config.yaml
qk_norm: false
tie_embeddings: true
init_std_up: 0.0365
init_std_down: 0.0
optimizer: "soap_variant"
seq_len: 128
Each number is 128 + 24 x the weight over the matrix's rms, rounded and kept within 0 to 255. Layers, rows and columns count from 0. Numbers have three digits each.

# down: layer 7 MLP down (transposed), 448x192, rms 0.227, rows 391-436, columns 96-191
# gate: layer 7 MLP gate, 448x192, rms 0.229, rows 392-437, columns 96-191
# up: layer 7 MLP up, 448x192, rms 0.24, rows 392-437, columns 96-191
down391:121155123127119093125164133128135136112108100143139079123112124158141073144111115120154140134073106148136133159084133117162150140100117152143132063130111142111158148126122126152099139143130124115113122126134121093136076142181142131138110078130119132140079091140152128085141144114123124130
gate392:140116116157134092114128125119140158124140126088123108067116139133138106086092141078148115154136116109122110133156102162136201116128128157102160095125134138152128130123148161087134124116161157103085137123081103127057151146157121133135106133095102127128117113096154101074152108129128123146
up392:126100090114098132139084171128130144163150122114123131135115106116155103124083124138076132129110147112126142103094136129128121150151148111159156147154124108161115140117159136130133120126083156096151136084122102116115148133125064106122122173112159156084133133115120116184176090121145103160
down392:130129119111125130144094105177137123104137174093126154152097128125106144092122085137115137187080107149099088100086178131099122168130109164093157134154144125131125152144131140128194170113146166139145143130133140157125109119097084132120118156136166140092154145092075097099110079084081141111
gate393:133088120111174115145107131099151142143085149098096137130134134106142136103137135112150134126119106111120132105144100140091187140129131067182101150120122139144109146183154147132129127166161129159167135146120144065112148195155128116109111126137117140103106156134104100095081109102104141098
up393:157121128117114148146122111110094119145112128128113133121113146141137111158124173100148135141087092136157145168088160134124177155064131121147125116106103118107133086106147161094122149122126117159096126123104134150116112128106132131133131092104129116107132114125141120129145150173104115123
down393:139160086097122148156139120151171164150101164184117121138124137115141125175108143149121145118184116156151104106158132133166165096129104107071056130111114088153162139126128110151114111129160107094129111132095107133125160119079148141141114143149121118128125149119109177111149087150119112149
gate394:122156106155150070129126165147145113130123123117129143119148145140107171131130152149097140084108125104102101117108144119144174136169145166134160177139119135130125097107097152097076140085142090129135163106114131112137095120123157133130139097116144111124145124147146068126080132127114109157
up394:109117134113110130121091129165166184094121144081132104164142121117107112140186162142072121136076169090152093188157142138134158150151091112119183090094108120121127170127124099147142141102132151094088116104134121144119141126092103173136127151130133123143116131165115173088149135140080143090
down394:114146131113139081148151138122092151147133166151148120111121104123110128146170121163132159130076123099177140137123141102132160157183151112153163145086134122131149124139149134114110087173137193186110102117087081142112120094113101145127128130166109097180109168142126135177106110127126152126
gate395:173109118128103132139139119129125159113138171133119088164116112173083116178098139110127132110115166155159123132135109078131134154123079182110118135145125151109073100165140171122167156133141153121143118109107092120092122110127149114126138115103111096135166140121146121164077181138141139121
up395:185133139119118141103160122125105137128109151152173126144102128160119148100111108134170144126141118115129135142116103115136139122171148084110096152140136096115143138121128106128086174129138120136101096077163172112137135173115115100137166119153159142131144154134130125106100093113131075154
down395:117147124103130152137134122144125066119153149163115107152083168107121154115064117126154133132121148116128128122160159146144126187127142131144107135133146140129105153136120093135102112163158116140071174122181170079126136098137105134154120108179139161101144134129122149134126101135124128117
gate396:149097127149175095165096133128116192134149132145099162115165108105123115157125124119118124142140124081135104112132155144137165130142126139132128179131106107100092129092137079138139093176124133108122135116109091098177127128123160062139131144119104110102110115115136138164119125145088168147
up396:150151095125120143129082180155078122105133136126126117095185092118139116167091120118111151167106152080156167150098152109117154125112121111110149093146140125149136163130131138105111126131103093133100148128112113134135094145100176106139125086119145113109140072123134113146118152128143165134
down396:151137193149163160148088117152127135108110119150132162145153096097081153112079126118083181150096157057146156119132148157122118124132127151118141134122151115124102126119128150114126112142115098118123113117102085092139090097143169130127096126099135103154131143107106075107150132069127142150
gate397:135139126132109111094127143151119152128126090141155107119125147064177123130098130103136140081121137113152123060145138076117132128082127110122132131155164179142114147117097126102121121123147090155149129132118130083097182133132131129098111157167171128127126111112125129150154115098110099183
up397:120091121171108154101103154122161137142129119144117121185155153138160099105119114130129136110148115141156153124114134142154136115114158123106194153165073118153135134105115139185137095128144076098153125133127153094141109161137095162134109122133113123108152086078126147117090145095130119143
down397:116138112106132115138118139159126099143154123150127124130121093105110135139110108190151157120103135129140111154121092090111101126167115112153100125138130140121086104124136138126115147148156119131122090139115125133114151175102150098125116144109164130132109154122117090126161142139145126103
gate398:157119090088116087118181164133121143119108163137111148130133166120154131137123112118108079130134141156133130087146171122124142110179116115184082175106158119121111119102147118110155095126120121117127161136118157110112126166145150072151147107139158100085111139138147135095154131059120147094
up398:165121133183125130121121113103116121114137120140094156110167152113111146156156119120094136096129147122096142095135140097126099117096136161144161100150157108105093162098094101117121105080162134094119077096114125102125100098047091140142171140118143178131138134147108135122159148152121120147
down398:086121123120072112121156128141122120141105135158090165136129108179090130145148113132081171145137138100108134114143107119120094124155117119134111151134089138159152106091093118155140129153117183125096202100119108137132105151123111102109152074120139068139156142088128131134100163137122151141
gate399:148139140121123130154110125106098157149108152159154154139120107126110106127092119108117142099115157141076133149078121107143124154136113122136110088118129100140139131105133149155154138171128160143139117144160139146101140128144140167138084108133111121126099143100136135182131113101126171126
up399:145135118086095104110115149095078162129135136110128110106113093113155127122107151122123155135109116124106131115133109107127095118140069099159101114116145078135147105123181120140115150117175139142131164132130165115105189107116130161104072107107138156120100118129085126131102156126148159160
down399:120131136112151082169085108145106126138122120094116113130106102091132125151148128124144146137108154200123190133132121112137101150107072144107133105150150132131126116145138169089153125133122143130127165118095141135164113056159150123160126131094090093160138132132115159147126097113079144128
gate400:156071155141111135154125170157136109130158165075138099112104120114116126180139113169099101169102152134073129147099132114144160149121126122156066172136110149121130092151117099119165155171142174150127128097168128083139104176120148088122084138129152126133112136128125116137128131155107122118
up400:152150117107114117082174126133125116111137118154136136102123100170150133132130131103146114127153113113189141111141124103134148082154117095157115118129154169117133155137177131156140114135146120144095063139126117126109117138145131178092127114076124148117141128102118132155135112123139124155
down400:110101115101124092123089161146172084180146092098105150147137131119097106118143139122119123117112167138114162087105105099119087116106156163137129151140059135099113142139144165136136123137108138104112150121196100135090114111139139081147119165104153143120130143127138094131172153146155120115
gate401:187124110137094168154119162106174110078110112112110061172165128118130115107118113094162120151125107129179154139113104137129165127121121147128118167141141131173113124091101106145109136085117098144134128105116091099175105146117126111133147130124156187127148164071123102149075144141123105168
up401:115134157169089127119158131113157140085141092115111079134134140137143101120087116090134205131071153121076147120135084168110118136139113153071142129105072120115118142139099136129152131119167176104144099103122101117102092095121105190108118086093102126122081125067091109152150122147179140128
down401:123133122086137129149176134142111069144142087168103102171138112123152132145121125161119169101111177092139098168155138138149161161108116107135063110098129145137140085127079167112149121126133110123110175150150128104138164127148089152128111118174124156158085125116090177091097126140153152095
gate402:098131151136125131155140122128128119138119060080095128133136074115110130184168138150164114127128116122155158093082139149109161146149122111122151127112144136127110114106125139142111124090114104121147168120180158126123155160159159130078138127128103121129126140134143065109142066091114161103
up402:148092112120096147149084152162171111125093120142135133150101122116160129143081133120152107126139124167123107154157127134123142138150131141159131168090179141161155133141134125163136134105170105087128106167150138143129138102109127111130082139133122088152155145127174111083133088096133113084
down402:138076153129130134133151126124115161174142091148092139095127140135157122112147094108112125142137145108100108144139142126130115133119098154175108145098089112082107126163100115152122126138100174112075178116103151149181136168132139149159148147143144112104140105152121119124134136115103154128
gate403:135098115140150123102139154172108140155131154132116125093167140163122132141112143111147115101135156158116162112122117149121098142130129136131167150151126104123133131134125134181119140152128113132168169103113097110068127133154075157125079097173148100146089098152119138094146119148163115126
up403:147133107078141138118132155099104133117140095110135111142130160166131113188122129127089132153151138129148143107188123134139111139111138149103138118145085126127143141117138133090107112151155129121153112101131119097166092148150116086119157142145151132132144102174187135124143096176123144150
down403:138127151120115154125121133109105106158169137120125146128153167109136104124160140110094117126133088112125075106097152125181112123163180124123145091138147139086111152137147095158130085108152135129139096081122136145123147091107078157117151135121096112128093115115136140114127123160098117127
gate404:112110109099083134145110142091140086141137150140110149113108095159145128134100148167096140136118116112143146119142120091124111185132153140096126158127117143166123155092123124101132105160113099151123089117116130147098122125148125138153127135125146138120113154142153154113131150120130136104
up404:097099193130158163147144134164148150121089102093141139084149093115112140172129107122115146125133140137094137167105121175157096154145135150089089148140157127119092117089151083158110125142135110148134112116100136128133103195141171119116099095143149142143110121085121114080110142091131102084
down404:138157116140110096155142140109130103190158150135066113143108133122161137121091134098128120154142122152112125131124082116133127152101119110138143137103098106127148160107143175158168127122074169141109134097121175160111093085115112128110141136159129121140133162137110145118116115153094138112
gate405:182151108150112161194126155113131130116171149076128118108188117057135117113116151154130072076158134118143091097111091148125089154155108109109123170112106105117136083110115123129163134112106083137156111117095150118098132113119109139140147118110125134095094150148115095174116126112102114176
up405:130123161180127145135120131125155128137101108127112116173138151102110102106165124156145141116088118129125140139121141157132116136108125151178161138135134084141171108120146097117162158117086140115101119141133093146144079104101151115065077162116125177134133097150120135113131117100129114145
down405:130117114138121107110172134150122147128135103114129143160143097159109141130159133124125158128131094123140094150153146135126118146139148161141107161129131169130113126186111135086114124095120167139151151160100127160109096125130170222110138118111118119113184171109128096129130135117144131124
gate406:121098073151107117117137105159117136157119119105165082145129126120108111139102135098124111134153130092134127118077112104112115123172133153180160118116107133169110134098121143118140113113151127071147150127105116169152082140120131142085142137144101145102090175083099146140114106115178089122
up406:139108115141121142137108100109092143103122133137142072174168122108069149124113162137106143118113061106168124135080132165147143109146111152128123105136128127126133116135139130185136128141118113071137157136102145116167118130116141124056097138147169178123110130147127108097168129165083143153
down406:154181146143128130127150123143159135080110149142083148135157083176112155114125132168076167125120125148148172133121149149132157110119105119105119139145114125173163075124121153153110145114126097138099130101097125152100159134164147108142134093142104143116152112129162146111148134145167140113
gate407:094120106105098165141137124106098132084148133118121124160129127128118104148102138130126162141117145187127141080136110130131133146166141134129097136098090160105166146114149087111108120135155145111108171151149141166133095145122150126096112120101114161167175131085129110115106147126133145100
up407:135113142110132084167142143154105141130127116157114171162171085103158144156152089143136106129087144141136169105143128090087141142110111124170155093136094134136115104123118119139103121141082155140118103097148131099114112156146147173170143149138128146133144146095151138143096113129086160209
down407:145129137124124106100166141106120138151137129168163088133073095161153144134137134131149096132144126160153110125126065187118135137142130143170144117111104062085105138124150160136128110134099168126102162087147132119169137160123090157135116106128109107121087128117134176099144143143131151121
gate408:136138170088085138139110128140112132128103114125111127107116129104114119131165132137090093116097206138139131071095177112121138142079166140126125123168107116099103119111123148137111153126098109103178123115127115091110108132093181144110123110140167145122115145153088109115117135096175104120
up408:157077143095133127129161077101103115131129150129123144153155122167184157132157162087097101106095150148127109065146153142110096117092163079123136161140119101145146113098162133123156151120169084058153107143141131111116149152151148178143114137150137107101138117144125135104111112113175088146
down408:147128145140116067115153076115117112122091131123116107147143143159133125104124127164137101129082088127105150134167141149102103158151148131149113163155150100119181142128145140066139104139131127092106133144200189113173154103153149109101126116126117167108104100087125183112131160171128087108
gate409:114154082136145112115059118118097133136138169150128110124115169106120134088126149125108117102124103147114120101116153164099100145121117147141119189126158159161119128118111121123151082147088149112139167145144098102079103134097158136096074120133155127173137107145125139133151117105102130152
up409:151106112137122118128139130122127070117131115152125088110149099162089093143107103145122111207083158135185103094107100130121078160119096143146125066126144115080139141134122113101153148126044153128164125112135123094132134168110166163174160137144109116135133139163138165141109098145140139142
down409:139148106115143112141120132114170060133143148120127189080145124110093136157105073182118134095142096118118131116156122132103136132111151121106102103149144171105154144093140151131100161077117125112122137171128120166149152103113132122149129099150105117094138126168092131108118114175135091143
gate410:093091113115137134116097129112109128151086113106134116158056107111095128177134101111132138125110099132137123099124124147132127110127115118107106133124134107121142146100140164109146134107160142088141157144116128127096152123138127119121133129129122104105145107117136089118130131137160149142
up410:087151105148108103119096129150130133134107134157114135134113135147133108138108145116182150147100082117109114123132109155141141122158157103164101145119100134148103079116139138147135071096153133133158144146100116144144130184089150128122113106148113094108161102144120143149118106068116139135
down410:128188113130108140112116121157114118122111117154170129131138116134135095173106124135156140144126114129159140146137152143153068157169112115116138146163138090083108124180132123113093118132122126114166132134154171127147176152108116154103110110095129136149168107156124121140125153144080084206
gate411:128156138160156083113099156097151113118104128117156109116105145134130120138159110128122122143102104131113155118133117107147102117137109136124150132092150107140113100108090166159120133113135146125175134121146135137124128136137138125074126155138144121108093110121114127124104100111094141124
up411:124127126123101149119165130151108144140142132132100136155111114145151122124142147133121118102128142118141091150117119170102107099148172132153134148178127141153125142149179120114118113118105116125098131136114127123145080149102150156146116091138118133118116142108137118126133122088186149143
down411:127125119108097148067140137151095078152139137163151150120139159125166099135124184146130136069125168131121112136163110086119120109156103141135107145164154085147114161140173130168145126132127132127134152176108120134148102130091099141147115146142137128100150139137123087120112122116083151170
gate412:150085095083131097105132126138106117154152119159122125125162112171113131141149138114111091173100128141164132162160123106095132134160086131135149081065116127058126100127114111105154137182101131106178124120120124116128144142125101126103165103138138161137128140138145123161130104144120118102
up412:171112150112149080140194126114109115153132139130117119142149117150123150162109119169131159138143112139188134118133095096125141144083141122120115076108123162121093076136141134071127129074084122140165155112146147134112107116146144102075120148128078149137125121169130140162098102109093097103
down412:123134123191122109162155118078135113162184125126133097196146121087101132140108179096165169094144128147084127101096126118123121160113132150103097152121173121136133133133138115106122153144166124109079152057143150148124122143092164106114147130120091146131127105129127076135114156107131172155
gate413:128143134130142135124123145145130151121098109145118144122129147107132127127126111128071165097093114108113117138127138125120146118139116127135158145136155111102103093154173109105161117169122138138118158162148149116126117151148151137125105143136150188153122116099138143088126100133127107125
up413:108146116139096132121095129106129122112127161122127147104128142127155122107127069128163173101120098130150132157107117134168171133129135116164076094144180101135125151110103129139122122155116103107148133154133116132149119114122072134167099147111128140089152138150142105145088079118149115156
down413:114117111106139164099065083094147123112090117148116142087121157131115117122102087148111065164140094126151144159138126139140170164162131159113121144122074120124108151182081098131092119110156122151104152123106116157119093112109132136127146117150119122153145103129105100126106141121128101118
gate414:084124141127131151089104135164128118117144131120114129079131127153119156170133122098109116156135125125102137153096061129096122119136144119092134130109100162129136123114148162113143176100144128150114178097107108120123103140164133134098148127097171125106113152107111085096129097114162111162
up414:098146147150122081114096072143127175109152139123122147142091129089079144122126119100115117094087141131172120138102115125121122110109140101011116034105111172106136150179169121161128198146161121120149136146091088146117110112164115156153104123107122155156127073153104138164143116165143162102
down414:190144123099145108157169133112110163143112115145098148109058133153132138106142129082172143154139105119146120128141117094110170136071096093157174104145135189143165122150136119140111138144112124130117118168119157117115168157139170110119138143095127119097132071121119127158130151139127171116
gate415:127167146151122131122129124103109153161131134102130074102142151131095115144142145173098133146138152119180134127149130130132087123110097080173165136126144164130148107078117149122131104155132141144162155146105123114159174124127141108109131166150160155146107150127130129092130132160158104142
up415:126090155124144112109119104128154096136120155131133176141107115127134105125116151103142116154097092145103123174124155122135101139126114088125146112126125131096136138136132110152132164138198120136132086186159115178130139169109106084163106148150141136161117139127178126151142111099144141112
down415:127057142134160158128141116135085129110121119104119108137167127112130171163177141119096122113155107133148120109118159126094163117043151139129139128079108156110169148138101092129095107125132190145173153090123189108153092098140112090093111154148135112127161146146122201114113109134113100103
gate416:169118146136110142119121148128124127108133141137142167148113096130112057125122174095148131170080139113153117154112124100096134155150129128143117127117128134140113109103137097108100145106132128114160092095149119085142100124136125163121118151109121177162148202140086113148073130154140151084
up416:119104118129141149137089164099122076137117094104143084154168124101133096097133138127081172159130144161081125143139163154127123112105077116157122140105124138088097119176143155139156119170089128113143162125133141143115145127058126142096198136127112137124116099142149139138137157093177130152
down416:167133065148129123129111145102094127122136140108138092115138113169103139097157116100139100056112122104060165094083109138132117108125129176115122147107119151094099135145162134126115129102108130107086096137171117142130101117090134113139149098090151142105117088083156136139123120146148134114
gate417:114067152104123157122149107146117145158070146101125123170124124145123131098155123138124123112095108134112097128115144143143121131132138135168146120086165078114121083180113136139141128172138107086081109125113122143134172102112156126147148164111104124101125128107129147160153099117147121095
up417:128116125126162095120114130137125131135123125093137126141122117095127128088106080149146159152090135103064131130158141109125147100133138119105127114173116114117120082157156133141114153123134118158125162095122130141128102128109120145152105109110129130123143091144113133117145123116194133124
down417:081135137103165108127133081119141114114128138118125120137164144116148149148084113136130070097116124159129143131140105151135145126141133139109131156162084095136125120125145079108124160104127083117130129119087172129132131114117130111169102129109131119105095133122081127138135110126129132113
gate418:121139118150110164161139125134101161086144106120157109083136129091090125118110130130115178152127141157089094108134108096181101148141132082138126118093141134099092151114096141139120150152123122142114109136105106110101082147142185130138110152128121116142142105129125120145119121124127141155
up418:139111090104077161073117126155127118121158096079100136141086127171091084128149131114115189059131114128113141115130134148111128116149124073127089125118124131144147127103134121133164104162121093098117102143124146118186138163103080128128130135149119141111107114130107112133168132114123106127
down418:112117136128126153104056125140114139120092168116078103112109099094130142143160148106132119134081173146140142107125097130157071109103141127093148069134110127114182129112163115120142089131126143100145131154092119148077172171073154179195149113163104107105116122159154104125144155111131088111
gate419:139113166120127142138131116109134138110121164144096108140190147121085186137133133090083124154126138140120149161146124140109121106152120157140138111132157117138164101121157134114098138139151141152117163124104125081128113093142109117130128146171133140115141130171136153129163094078112157146
up419:104070155142105102111165123139143138099090139142110133133144178136165145134091102156105151131137131127145140162170149100116150126134116125153142135153181131138136116143119104111110140151111136170097145092105136159122135134145168088134128167183132119050119089136131103101127154103119193181
down419:102078162151118119164127107108126125093141149107146179121127119128084136111136123098137116147126146158160094121128159109100150130145103158162164134079121130112111124125175126103173134106145110125134116125114105121183116125132120119118162136095087139112143111166119108150105158132111110109
gate420:128133166120136132109071109127143092109181136126095175129103142152117127108146093109126140105134142107151129119154120135156137107130116107132144086148115136148124099101122111148123140143086087135141137126124177060129097119156120147133145148124152143103155086122118120121081115107145109127
up420:174118116116158096145138125160147101140134108116141116098120140104144180112125153160123156104105118097111130135092095088113120099120092120125130122180105131135137121147145122174131127140129144152103151144147115140104088154172122072117117111114105138128120110129133182127158140122164152123
down420:163150125160111130124160136070153146110127150113116105117118154150102136161090109135100135136126126122102126109168130128121129123122116148103103147142126121142168139127122124131161128118102180124119183156100109154113153115110136145117125099171171150170153118125168109137101123123136122146
gate421:120083122126104149150086133137137113173106174089122122132100106159149132117150119161153137135121101122111121123104163119161105127070157096118116174120130120120109134165112113130143092098127093117085127105093118112164143128141188171098155128111084101094142113109091108104127098069111139123
up421:094162136144076123138110104083122077091127081148105124117115149075124120113127148109095126135136135160135115136105135130157082130099152130128173104134127124166135157155150153114182142104117163106108121109119140148151124108103103107151106130106058147145157121112140125172115096181115143159
down421:172134112131136129129142142120083073100138114132121105117151129141094162149161110109092143152138172118164150106111147138111152135113159127131110117080144169097177175190144100116131140139105105106124133090126138116112111134071123143164119163166073123132167127155106075132140146150126139110
gate422:088092138114172077119124142108082143201100151129076124162087137082134118116126137107097145158145132079146099153122124141117119117172153145095133111093110114137104103164113143159133117149159124130151130146100114150105132164127136114125139119103107134134112104114124122138143146107113138123
up422:097109101126113145113119138137121119144091115142079126116092143149106095152132117124102118118120085159139145142108146152127085116115146188163151152174116123117151099150103087109090156146091099155161150108109128114095110131095096135130108114117122123128131100124098123148150143109122106149
down422:127163146153101111132159122111137085130156147115091141146123117133179142123151134131143105098120128150098131174128119121118158138131115143163160137156112115110107122148115167114124144110126106146064165109093135158104138153149097148123166120108112132099134114137117143117132104093102115103
gate423:111107121146096100147132106170102134138178115091128123105144125132156067151096181121160138128129123138103112122120136133111129146175140171119131123145156153132119139071118104114123136097124126110133099135155139153090130129112116110112173126128119120132134142144144126173106146116126132114
up423:176129098139129140139106146131112116127149073152085129142116129120137146130148114132111141139112142165109121151117115132151143131120089131131100126097137060134134145153134129126140118195125087145131126114140094112100140120114125128153097149130145156186104116140144095088139128097127119118
down423:109127133154123148178118145153125164113102102116081139099114135104095114143115143150127148100104140115118134144136115085138105142163130148137138146099138156105139144136143144137108118124145122148156123124129134108121117096109147187096149177145144111156126115103115108199110144138162115135
gate424:101160157131136120134117127143178134168096155140118123128122142156125127117133153157138135111120122118107109143132127166148145093135124139111140098126102076137143196107108154162121137108141122127116119108134121143121152120141091138099127143171103156142120112099126159134126100163085101154
up424:083160127102151111101127144119136126100131099139136174130146163115091136102091102159105117152112135150126123143112122103107113107101114121141100123110139105124118143128149125171172121145105113142119137129131114117102126088127158138164100112144148120169152131136119144143132139171105101133
down424:085104140074102125143106114114119140114164136128089139135173153115121113143153068152107120148139131125181089176139102123140139132154123177144118108113170154130065138160115144118175152114144104115113105150121093159133092137126137123115118147120142106141094165166161112122180128114140126166
gate425:154151134076100081112149106116136147146168159114153128124169163162182125118102076128134120098164154119110093108153127143144145130079138093121126123137156161103115127115144125133151121134141117181150165167127137112148102098102118100157137104114144170082085105136121108115097096072123111121
up425:139156080144136152124129118082123139130132181138130140114100105095119089108160125123143157111152076183147092133135081128143083129128154112098126163132108129103183111131110113130154133104177102082099079145144172139142129109097148118127120122144119140076095132115139075148111124113153156124
down425:128135120129181115129183130114090087088140138140115049152115110117093105130099129120101163120141169107145154144153127126137160115134140132167131161114127158144162152101085112108108143083152145105114166105127123128138157107138129176135066130124139112130118106100125137102120105121138125100
gate426:100129146110087139125133091122115083115151142094142052194184162106157110125120094171090084120108139148116125159079103160123103137112149153163154130159093153108136170147155128136108130128130124136093119084141142090101111122092156192127139184159125207108157127082112123084157128118109119171
up426:133096125147161173214150110154083147161112145188125168105139115116125113127129096139109167130100119148139127108157128126126144091124076123165132096077164094042129114103120169123164144095104113104088106157066155126114148097124120117121168101091114084139142143121102115148078113094126094078
down426:156137142110155122140116135136110140166147130113173101140131152131130073153109166112115123110104126121160170155133165092140156173117136139151155116153140126117137138135152123111146102124121184125133119141109119135120108181180130133108090110129128135101150101109205013117152140165119135099
gate427:155127130087139154099126130123113142129121156130113136152084135126144110127103121097126150098094132114083102112087141113131176112160120125103170151125154137135138120190149103116148119164125114116144112134183199104081110077088135156152152123074111103141143134117116112141181125132120088123
up427:149136122139126146113120139142141120122118138148110115156155129133148110121118179076128141135105166095160126161102100103156158082120111130154102156146144130106115100142095098115111085145149086136125120086113109139147105155139133144116142097151163130110136121126161122100121106151166143144
down427:083107150153125107180108114143118170125123180112084127105140116141114087113148118185155150119122103083105122139074117138106128143150118112104127112112138124122104111119131139121096155156113141156108122074122068143057136102118130137137120144094132128140107121160162152140116102128115086144
gate428:128144136133168132082128142137134158132145147115121108122139155125166127119128092098132114078146107172166142088119133138108124104134120138111126127111196101137103143152122098113121099159097132145144160157105108088131152110142142157154156103087120163105125128120122118131143118130130081114
up428:115108113131109149091110144144130146101089092102107114098095153129091101136137161111139135144122122108128144123160137107082151117135123141121128171116114138159149085092136092090118104110138141146132106116120142126104110152118165119149112135145106090134125109113129139116143127052167117080
down428:148139098113089142106165150060116091107113129135126113132119151146112134111121140126133197117136141135073123107124124110108126182161115105140137087102120121151114080121153138150125075145129093141154129111105123111145120163153172185129165129127150120138147138175154163101118089143130132096
gate429:121091162134117102131141110119163155145159116108096126151102165171139096109108093108097155099113094141133116149076116111158143160114098142133147136167129108123147135118145119108103127149130099103136101150158098128132122126157104149129133113133105129129127156125126119146175177128105142133
up429:097149154093084108121131120143126113108158139114135145136142097153114141114121192162105114148127173128136133099094114124167161120125131122163134120158124119118125157141137144142106095122139143130133147112119120107120145121138154134100133116147153120132079141139144143128150104149151155149
down429:134133109108157142134140111134131094133119107103175133109119170119110141116114136154142154137195127130135084122126157094114136113173181123135139157107111118122084081119086132138130126114148156163125122128112150150126134110109094130119137131135132107079133152107126189125108081142142138134
gate430:117104142147133120136090120098132150138114125121109106133137109100155142108111144101136092120144081125133109144148108122172135146167139172133097163127162116139118118144126129144102114123134138092136126111087108121135106103107195125114136120142161157152140128097153097106076138112085133099
up430:114098119121084124107177135145100093101137121136109160136115123144124119149117093112148129115150126141094130126113160136077132114140124129098109148180130115110115133170151126129128149161127126142115100166104112123140123132113092102133126146084128134113129161112110156119116119189150136128
down430:111102122121148144175129102123118115116147157110153173135135145116093121121082141143132109107096064135175147134165158104132133119129119106126148148129169163134133099173160131178059146120130120151100145110131160137148112120091050131176135116135135178133146174134133129164130070133153123105
gate431:075151147161126109103136138136087122148101127141142103079120096126117121143158133129131123111107140143149117111110116167152109163167113147162102119095157147143165131121142147115116149204131115123111172120140098110095148146151136174117142114162129134146131135131133124169091163117150127121
up431:156158137118143124142145148146098140155192134144119115144153128134138174130128131150126125132149091143138097099125153147092140103123170112103097092147128109157140054160128119115126085118105112160151143125120129102073112138105134127126125149133157163149158174159107141111155156114160161128
down431:152109135131102179116186127139131151110074116110084087117121157109092136097092102182158116121165076160137139112162142139052111097134145113104124082152100154111098099124122177138124169146148152134123137131114118064119157121139150103142104104129125163133112116151125139144131142120107138114
gate432:160179134122081183117103114122094107120162118123118113121120136147106139121146095134087103146145136111098144117134134155167108123157152137122147119120168155127125123104172117135085168117111163170134126123150107109123141095163114145113181118095123126149087118169143139103089157111136136140
up432:132119164135149122119136115163132129112178131123149108132104126122136106155173143120131130127133134084092113147104133110092137113149156105126155169155104119128106141116170060152109095103105148153148109105175117139142161121151112100109119114102103096144153134098100131124140159132145194125
down432:139085172154083104139130142108102143143168129109099160161140125136137131083144135147095122125092155140144165128125146117137117169087121089120108138153089112146114119108119108108147110120120132143134083135152117165149072137116085110070094109088132109113108115167151124125137134145136181104
gate433:140136185123134134108130098225125112092136149153145146092155141127115140115158123135139103089145110149101089129096143120098091071150112149142155157126147113157122094099156145141121104141147140141120138147142127127100075120134126089142131137171143124127118079150129129142136120148112125125
up433:154180105125124129119159099130154100150124135122111133105110100146139118103143146097113135103132087120140093136073138128140105086120133095158110151123148143143130126146142182114109143138132144182120130127148104124134162113136127135114140080101127162069129170122077132106091087118124125127
down433:109128106138143166165140086088134093147103104111130125116156089069140127126094176130116147101105132144124088084114155144149152123113167134151109171094142143105158103132183120102159131100140155098137128120085122139146124104097159130104133155134082103098135115089095136094077121120145162096
gate434:087116179162089129117123143132071132130150107129116137144122130139141123120148118113182152145138131080099063150066066110122093156088102117069090135138119138194102131129122120147118159121116135153132118165102105103134148133132169121084107116164085137102121147172079121158108120136115107131
up434:161120110142109113137119094116130127115114113116099139133124140144111136078107101162142087078127168137123108135097130159112090117156129106114121122144143142094130126120112110142127146130136162132129109170093096153173145158186075143137113097098158160165129103133115152085138133090143128134
down434:119118125158134146132076124157081120154111105095115151131154155127140143155140203107125073106114131146131103138100164135136107146102170114139113166155161161125102123144129109105144075108134117123102127159090144111131126116110146152139151119098113141097116109128130148097110160114128093120
gate435:138121146139178132136116118108111153117080143119104090111117199117156141128122117109134110111103138134134097126119135084124056141127155115117159115114130139129116099171126124102101109166139105130118160130147121110128115146057136142113118110105152145093143141101116144115132147115127123150
up435:118107144118143134105115122119083103112126145094073099168137131112139072121134145114173116172122113100112125155094125116145119128136097105138148087107112068127121078148150100109131163118115115139145149156152129148129149153129145142142092130123133160118107092132135115119144101082139150123
down435:166140144120158108181146153146120110107162122143134135131059111109106123142173149102110113142160101135123149115109119127129115129117131148137160107139105131157149143140149152088100136081131119150085062119124142119107120172116157149130112098121120158122139121129182162164152136132141098144
gate436:138147162140093129152126183145110073114081139092125101155116160160106114116143146114112124124108145067114130134143124109091120120141113142119102106120126146144131164116129138179106139127102113082186145122120141111122119138096110110120100096137180108126120151136073173119127106156108126088
up436:127124141142133078135120127183149098141110136109141134084111126132125149088128163105105100123152146113108165153131111149085119129112156109135131116116118150120127142094115130176145137136115102147124112093151126101131178160147128125137148173124163176130141104122139173085131121139096141145
down436:110115146119146120133094138131147088129113126118126108116118135152120128184117130061114102113165134156111155144134109128122097144078162095134080133123138128161171157104112149138109138093149116124124150151120102138144193153140160151111115147103129131140119125157132204056054160177117135097
gate437:151135128137119146171112127169151118116139159093144141099075142158114118095107073109125146137101155118113104138109125150120127151075111135135166107128182139119136146139131110124110151152135140117092142129169112103143113135094099118104130094157163110145093149128077074107124151150104148073
up437:147090119119149156117168135124148143140155143169129138113143101114127111137128136146149124140100119115096133123156149153159098127119143147134125134153115168145058093175101171130148132141158118104153107130130115111095103148109095098141130094118117139106118123128114140115134135108127120168